Each number is 128 + 24 x the weight over its row's rms, rounded and kept within 0 to 255. Layers, rows and columns count from 0. The size above them is the row's rms in percent of the matrix's.

# layer 8 MLP up, 768x192, rms 0.175, rows 741-767, columns 0-63
size [109 102  84  93  99  97  97 104  94 101 104 101  95  98  92  93  97  94 106  93  94  99 108 100  94 100 103]
[[126 184 126  97 107 137 128 124 106 131 129 110 143 120 121 142 115 148  99 115 144 100 162 120 103  97  95 136 158 153 133 121  73 155 122 127 154 129 131 101 104 120 106 149 153 124 114 190 117 130 123 112  94 135 149 160 109 128 149 124 111 166 136  79]
 [144 143 110 114 127 140 123 141 128 159 110 126  97 111 129 135 103 130 119 116 133 100 136  88  91 114  87  86 123 155 121 130 130 131 102 172 138 168  85 164 150 202 132 131 147 124 110 130 159 110 121 155 125 154 126 147 104 102 120 101 147  83 117 138]
 [156 187 136 147 126 129 129 169 108  92  99 173 117 133 119 119 120 126  84 123 120  88 161 128 122 131 112 135 120 142 107 148  92  88 119 155 119 160 124  97 147  73 112 181 123  81 138 111 114 149 142 162 134 142 119 107 139 124 132 106 116 105 133 119]
 [146 155 115 113 164  92 152 110 107 149 146 150  75 128 139 111 103  95  90 123 110 132 133 124  69 144 151  92 175 183 148 126 140 125 131 128 109 182 156 172 135 154 140 109 130 155 118 158 145 133 142 115 116 141 120 122 149 125 114  91  85 135 145 140]
 [138 146 116 142 120 141 120 139 116 122 131 132 106  59 137 121 147 121 115 132 100 173 144 129 112 139 150 119 128 109 140  99 146 103 115 137 129 135 162 143 106 153 160 151  85 118 113  75 118 109 155 132 126 127  88  84 172 115 153 128 135 117 160 146]
 [144 112  96 127 122 129 126 133  91 169 144 135 138 150 151 128 142 123  83 136 168 127 166 142  58 100 117 118 123 104 138  86 154 123 123 133 103 137  92 161 150 128 110 154 142 119 140  96  94 139 122 110 154 158 106 118 106 136 126  84 133 113 177 146]
 [ 82 152 141 145 145  93 122 106  88 146 146 149 110 163  88 172 137 151 127 104 111  99 124 123 103 120 126 144  92 130 116 127 148 155 115 142  71 129 113 135 149 147 149 122 151  95 131 162 141  88 111 148 149 146 138 114  93 121 118 132 130 144 102  95]
 [129 122 159  67 138 141 104 110 132 118 134 170 108 119 108 122 130  88 144 123 105  94 114 121  85 147 151 183 103 113 150 120 124 156 168  98  98  99 138 136 139 134 162 117 138 126 154 116 130 157 142 149 161 116 131 147 125 109 118 107 143 152 149  93]
 [ 74 130  99  79  98  68 143 147 120 114  88 140 148 106 140 121 115 102 128 120 105 184 110 128 127 179 152 159 145 116 138 125 141 127 140  93 114  89 131 140 106 166 122 103 122 135 132 152 114 144 158 132 174 144 129 138 119 106  83 123 136 150 136 151]
 [113 128 103 123 133  90 136 150  89 141 164 166  85 151 159 128  74 144 115 113 170 123 114 117 134 141  92 149 100 176  79  89 135 123 156 119  93 104 137 127 135 141 131  89 133 140 124 131 152  88 130 133 180 127 117 118 116 129 110  82 112 150 156 149]
 [ 98 125 124 131 131 151 105 128 140 128 124 144 120  77 127 178 111 148 130 121 126 156 129 127  95 126 142 139 117 137 141 147  86 159 159  97 147 127 118  89 139 193 158  79 143 172 116 141 119 148 171 105 141 121 136 134 132 104 125 116 160 138 142 127]
 [101 125 149 143 101 126  35 111 157 139 157 115 131 147 107 140  99 152 132 102 134 151 121  85 118 122 112 153 120 127 149 127 113  94 189 169  75 183 138 143 154 103 126 154 126 115 108 143 143 154 131 107 145 101 123 117 130  99 122 117 174 102 160 127]
 [ 70 119 139  63 152 140 118 134 158 152 111 118 142 128 118 142 164 108 110 143  83 152 110  98 100 116 127 145 114 118 113  98 107 123 139 151 112 149 138 120 116 151 117 132 124 139 114 142 143 121 153 156 142 136 110 114 116 110  99  97  94 149 157 142]
 [117 154 144  97 146 140 144  93 122 192 155 128  74 133 103 150 128 148 115  99  79 149 136 122 100 124 128 123 131 102 125  99 127 121 128 142 150 140 133 119 151 164 130 150 126 164  93 177 125 134 118 173 144 149 149  94  99 132 140 116 168 104 101 112]
 [135 137  94 104 158 122 131 123 153 155 115 156 156 140 107 143 146 102  90 120 145 131 139 128 151 125 121 155 136 161 107 109 131 156 124 162 167 155 128 157 118 124 107 120 100 108 130  83 119 190 104 123 148 158 116 184 117 108 143 116 134  97 114 126]
 [120 134  94  93 141 147 108 149 103 117  93 158  57 175 122 144 112 111 132 127 142 157 127 107 130 122 105 112 118 167 116 147 172 154 177 127 106 176 122 114 148 202 170 157 113 147 131 134  82 132 113 101 130 105 145 139 109 151 146  98 139 130 138  89]
 [146 122 113  67  99 136 147 113 136 143  71 158 147 124 117 116 118 129 129 134 172  99 116 163 140 136  99 129 139 187 112  98  91 181 163 103 161 122 124 128 159 111 126 156  94  80 171 163 143 127 159 144 126 126 167 123 135 111 129  89 120 155 154 126]
 [140 135  89 111 137 101 111  85 123 134 120 206  89 170 108 125 141  77 129 137 123 133 125 147 120 140 116  94 123 103  90  87 141 117 164 156 153 115 131 108 105 144 164 157 142 100 129 134 135 165 117 174 126 139 119 100  94 120 121 126 115 143 118 101]
 [104 154 119 102 121  94  92 143 100 149 152 148 142 113 138 151 134 114 158  86 115 105 143 145  79 154 136 137 138 149 119  91 146 173 110 144 115 136 119 127 117 146 148 127 137 128 111 162  82 192 144 169  96 175 103 126  87 104 154 122 133  85 166 115]
 [133 128 123 118 132 133 144 123  49 123 108 152  71 143 130 153 127 110 142 102 133 124 146 163 160 143 169 137 108 174  95 104 140 130 129 127 134 138 124 147 128 120 124 109 111 113 112 140 113 130 168 119 154  96 113 131 182  91 140 119 128  78 107 104]
 [127 118 102 106  87 100 137 112 110 155 149 176 114 123 126 110  91 114 128 120 142 141 139  85 123 159 155 119 128 134 120 129 165 136 128 140  94 127 111 138 105 119 160 139 107 101 125 110 170 160 172 133 182 136 138 153 144 131  69 116 124 106 108 143]
 [139 131  84  84 135 118 142 103  75 135 136 109 120 139  98 144 148 130 124 110 123 141 152 109 150 141 151 150 175 137 112 123 143 142 130  98 128 128  90  69 147 105 157 154 102 158  93  89  91 130 154 119  96 147  97 145 118 171 168  98 144 133 129  99]
 [100 134 109 121 128 103 113 166 109 143 112 141 134 102 111 137 102 153 128 114 164 158 129 111 123 105  53 110 122 131 121 135 105 160 100 102 110 177  72 158 128 119 133 138 140 156  96 113 109 102 155 190  83 152 143 134 130 127 130 121 124 142 164 144]
 [167 126 126 141 114 121 117 125 101 171 105 154 139 159 113 124 103 135 113 129 144 158 106 132 105 115 105 117 139 139 162 125 160 159 105 130 132 140 130 148 126 123  87 118 130  68 127 145 147 108 159 114 111 126 106 107 116 146 127  97 110 129 135 129]
 [163 172  84 118 171 147 123  91 127 135  98 152  91 131 163 144 129 110 114 137  85 146 114 111 121 135 112 100 102 155 118 152 122 124 155 141 169  75 134 132 159 174 129 104 147 168  74 141 129 162 140 114 129 112 107 155 139  79 150 109 121 126 125 145]
 [154 168  96  80 145 118 127 104  86 134 129 178 119 123 137  98 150 159 105 131 142 156 146 142 112 120 131 131  90 152 137 106 124 147 159 120 125 113  95 149 140 156 124 118 136 132 100 131 139 120 113 114 112  97 117 102 175 114 132 107  97 116 160 163]
 [119 154 166 131 159 123 112 127  81 152 102 180 128 122  96 126  84 157 125 127 179 151 107 146 126 129 165 102 119 210 110 113 120 135 151 126 156 132 132 147 132 114 123 104  98 120  97 179 130 124 170 190  61 141 110 119 149 119 113 115 109 123 143 133]]
# layer 8 MLP down (transposed), 768x192, rms 0.17, rows 741-767, columns 0-63
size [110 102  95  93 103  98  97 102  93 104 101  98  97  96  94  94  98  91 102  95  94 104 105 102  96 101  99]
[[107 140 113 156  80 148 117 123  96 123 122 131 174 159 125 143 126 109 106 101 149  98  93 164 148 109 141 106 140 129 126 121  84 158 128 138 159 125 148 110 112 155 144  79 144 138 120 121 154 146 148 148  99 143  83 122  90 143  99 153 112 138 153 122]
 [177 121  98 107 152 147 142 122 128  62 162 126 167  78 104 105 150  87 113 166 137  71 117 125 170  94 106 121 128 110 117 139 149 151 123 107 116 119 102 130 106 154 102  92  98 132 145 144 150 149 129 195 134 108 130 122 119 101 128 100 132 140 127  96]
 [116 143 144 112 108 128  62 120 139 118  80 132 139 157 159 133 116 134 131 151 150 123  71 126 136  86 105 115 143 147 152 160 164  91 110 101 130 139 106 126  98 131 129 115 110 128 114 110 128 141 133  98 114 135 104 133 114 132  93 219 116 122 124 113]
 [147 154  69 137 130 136 165 162 109 118  88 152 132 120 132 140 156 126  81 132  65 129  61 153 108  97 145  82 120 146 126  95 117 128  79 103 117 103 150 170 111 129 130  98 118  82 125 134 111  82 155 141 128 131 108 146 140 140 156 123 115 143 163 112]
 [125 113 162 136 108 150 109 152 137 139 111 146 138 176 127 127 129 128 126 135 127 126 145 138 123  92 138 124 149 107 158 124 159  94 117 142 153 123 161 144  92 102 108 126 132  89 130 165 150  96 136  91 113  96  85 131 115 149 119 170 158 114 108 161]
 [ 94 158 129 109 128 181 125 111 136  97 129 132 118 133  83  96 136 162 136 135 144 139  95  99  68 105 113  98  92 120 114 131 117 125 102 109 124 177  97 141 136 116 161 110 118 125 136 135  97 173 153 138 127 164 135 112 124 132 145 139 112 169  93 117]
 [ 66 132 139 148 108 148 102 133 168 120 122 121 152 181 147 135  98 122 114 115 158 165 134  82 137 135 123 135 147 133 137 131  97 155 173 144 126 117 180 114 137  89  82  86 157 136 161  95 120  76  98 104 132 116 124 105 149 144 117 207 134 103  95 161]
 [132 136 100 111 135 155 181 116 120 138 165 136 121 108 126 126 113 120  92 132 112 125 120 161 150 128 127 133 149 126 100 127 179 136 134  92 114 158 124 124 141 145 158 155 110 128 121 149 160 144 119 123 131 104 102 135 127 175 142 114 104 119 126 138]
 [ 58 103 122 136 115 105  94 158  99 161 147  95 141 150 158 137 145 156 113 106 144 163 185 146 126 114 121 151 108 116 142 108 144 108 132 132 159 160 128 105 119 134 144 125 121 118 156 105 127 134 129  86 137 148  91  96 118  94 110 211 116 148 113 129]
 [143 164 127 128 101 163 152 118 125 170 114 167 110 137 100 138 130 114 154 121 126 134 124 139 132  93 116 145 177 148 137 174  77  98 170 114 145 183  89 123 101 130 169 129 134 174 114 156 117 137 101 141 115 180 130 105 144  92 127  70 155  98 111 121]
 [ 84 105 120 187 127  74  95 147 114 117 114 129 150 135 182 141 116 144  69 110 138 142 126 113 102 153 124 147 115 117 144 131 110 106 142 152 113  92 100 129 150 109 121 123 162 153 145 146 176 144 134 124 131 141 116 102 145 115 122 157 125 101 134 131]
 [122 129  81 138 164 105 109 144 159 130 170 182  95 134 125 167 117 101 120  85 160 126 113  96 117 126 150  97 142 164 138 124 113 171  88  84 112 149 116 127  83 178 139 118 116 137 116 105  81 147 116 145 158 132 144 144 116 150 148 137  98 148 130 184]
 [118 127 130 156  94 139 148 121 132 144 140 127 125 133 144 161 152 134 144 163 149 139 214 115 139 119 133 130 132 120 129 146 148 116 123 140 173 118 133 114 130 130  88 148 110 132 145 123 129 125  90  65  90 139 132  59 141 142 106 131 125 143 128 113]
 [124 148 195 146 118 130 149  96 120 162 104 181 132 157 123  94 165 131 125 123 109 164 112 128 120 144 102 149 124  90 138 200  84  83 136 100 162 110 130 121  93 132 122 111 134 116 134 138 135 163 135 150  98 113 121 136 134 123 112 124 147 117  57 126]
 [153 138 104 119  78 109 139 182 145 148 145 157 124 152 129 117 144 112 126 172 125 110 142 119  86 102 127 140 120 158  95 114 124  93  95 104 119 152 109 131  94 162 124 139 148  99 141  95 135  83 118 133 125  97 108 130  91 145 123 169 114 136  96 141]
 [ 86  99 110 122 138 125 131 119 110 137 105 130 142 129 141 102 147  88 134  62 122 116 115 112 104 176 134 155 138 126  94 104 147 131 141 112  93 117 137 158 144 139 129 164 154 144 129 133 175 132 126 113 114 133 135 100 136 113  85 170 154 148  93 132]
 [107 182 127 115 108 121 140 131 154 142 107 140  76 135 144 143  94  96 103 135 144 138 160 177  99 138 126 149 104 185 139  85  91 126 107  92 153 149 161 125 102 117 108 142 157 109  89 132 147 117 113 146 139  89 145  97  88 150 108 122 111 162 137 171]
 [135 118 149 107  67 111 159 115 116 106 143 139 113 122 150  74 136 132 160 116 146 118 119 130 122 140 127 145 123 133 121 159 101 184 136 118 126 143 144 161 127 115 101 144  96 125 113 105 166 112 139 120 118 130 158 131 155 109 166 155 123 146  95 138]
 [117 123 166 153  88 187 137  86 110 111 107 164  82 134  96 107 115 163 154 132  99 140 112 122 131 114 103 105 194 115 129 175 117 106 128 133 137 103  91 122 167  96 124 150  96 165 107 148 108 138 145 122 127 103 137 145 128 141 136  93 130 155  89 167]
 [118 149  98 102 110 127 133 108 150  81 118 175 143 110 152 101 117 135 135 130 176 181 136 109 149 109 139 131 104 139 106  98 121 120 102 131  97 121 112 161 173 126 108 107 164 116 161 151 157 151 108 121 153 100 175 109 163 149 139 122 123  79 105 143]
 [126 122 119 115 115 164 132 103 116 151 113 139 139 111 105 132 127 106 111 143 146 165 128 144 123 171 102 135 140 155 112  95 137  72 157 114  96 134 151 112 115 128 161 174 130 139  93  65 145 137 116  83  96 145 170 150 122 124 115 165 122 133 144  99]
 [143 113 105 138 126 143 145 165 121  88 109 112 126 169 144 137 110  96 132 140 166  95 163 153 105 132 124 100 133 146  67 185 144 149 152 113 134 113 114 128 105 136  73 114 130 183 175 112 130 113 153  82 140 116  90 144 113 144 126 104 120 104 150 147]
 [140 183 146 128 123 111 106 128 144 128 139 143 162 121 169 143 146 130  98 108 104  92 143 123 120 141 112 120 114 168  86  88 130 146 113 134 160 181 136 110 132 122 106 124 147 110 150  92 199 118 111 109 124 141 121 153 128 127 115 130 136 107 112  95]
 [145 106 133 176 103 137 130 152 111 129 136 136 121  90 119 128 141 188 110 137 101 107 106 162 190 137 122 123 127 122 102  92  74 138  68 104 132 129 175 138 159 108 158 136 114 111 146 132 155 113 117 110 150 113 140 142 162 133  92  94  99 165 129 119]
 [161 148 106 130 117 151 130 149 136 109 111 141 120 136 164 146 119 149 133 126  98 129 126  98 131 134 129 127  80 146 117 114  94 107 147 126 162 123 128 129 159 114 119 111 135 123 120 177 191 146  91  92 161 120 110 110 146 119 123 170 111 147 149 129]
 [137 129 130 101 100 167 130 115 114 171 142 118 115 126 159 137 137 156 128 112 108 122  69 143 148 122 144 128  70 139 107 137 121 133 150 110 137 116 170 117 137 108 125 121 145 118 166 124 124 106 136 142 168 144 139 125 164  99 136 115 126 170 116 141]
 [132 145 131 147 159 135 155 149 165 142 123 118 137 107 146 148 148 104 162 120 121 115 134  73 116 103 146 162 139 120 119  91  98  78 164 161 153  63 130 116 119 120 119 158  79 112 112 112 152 128 113 133 145 142  94 126 156 100 145  70 123  96 131 114]]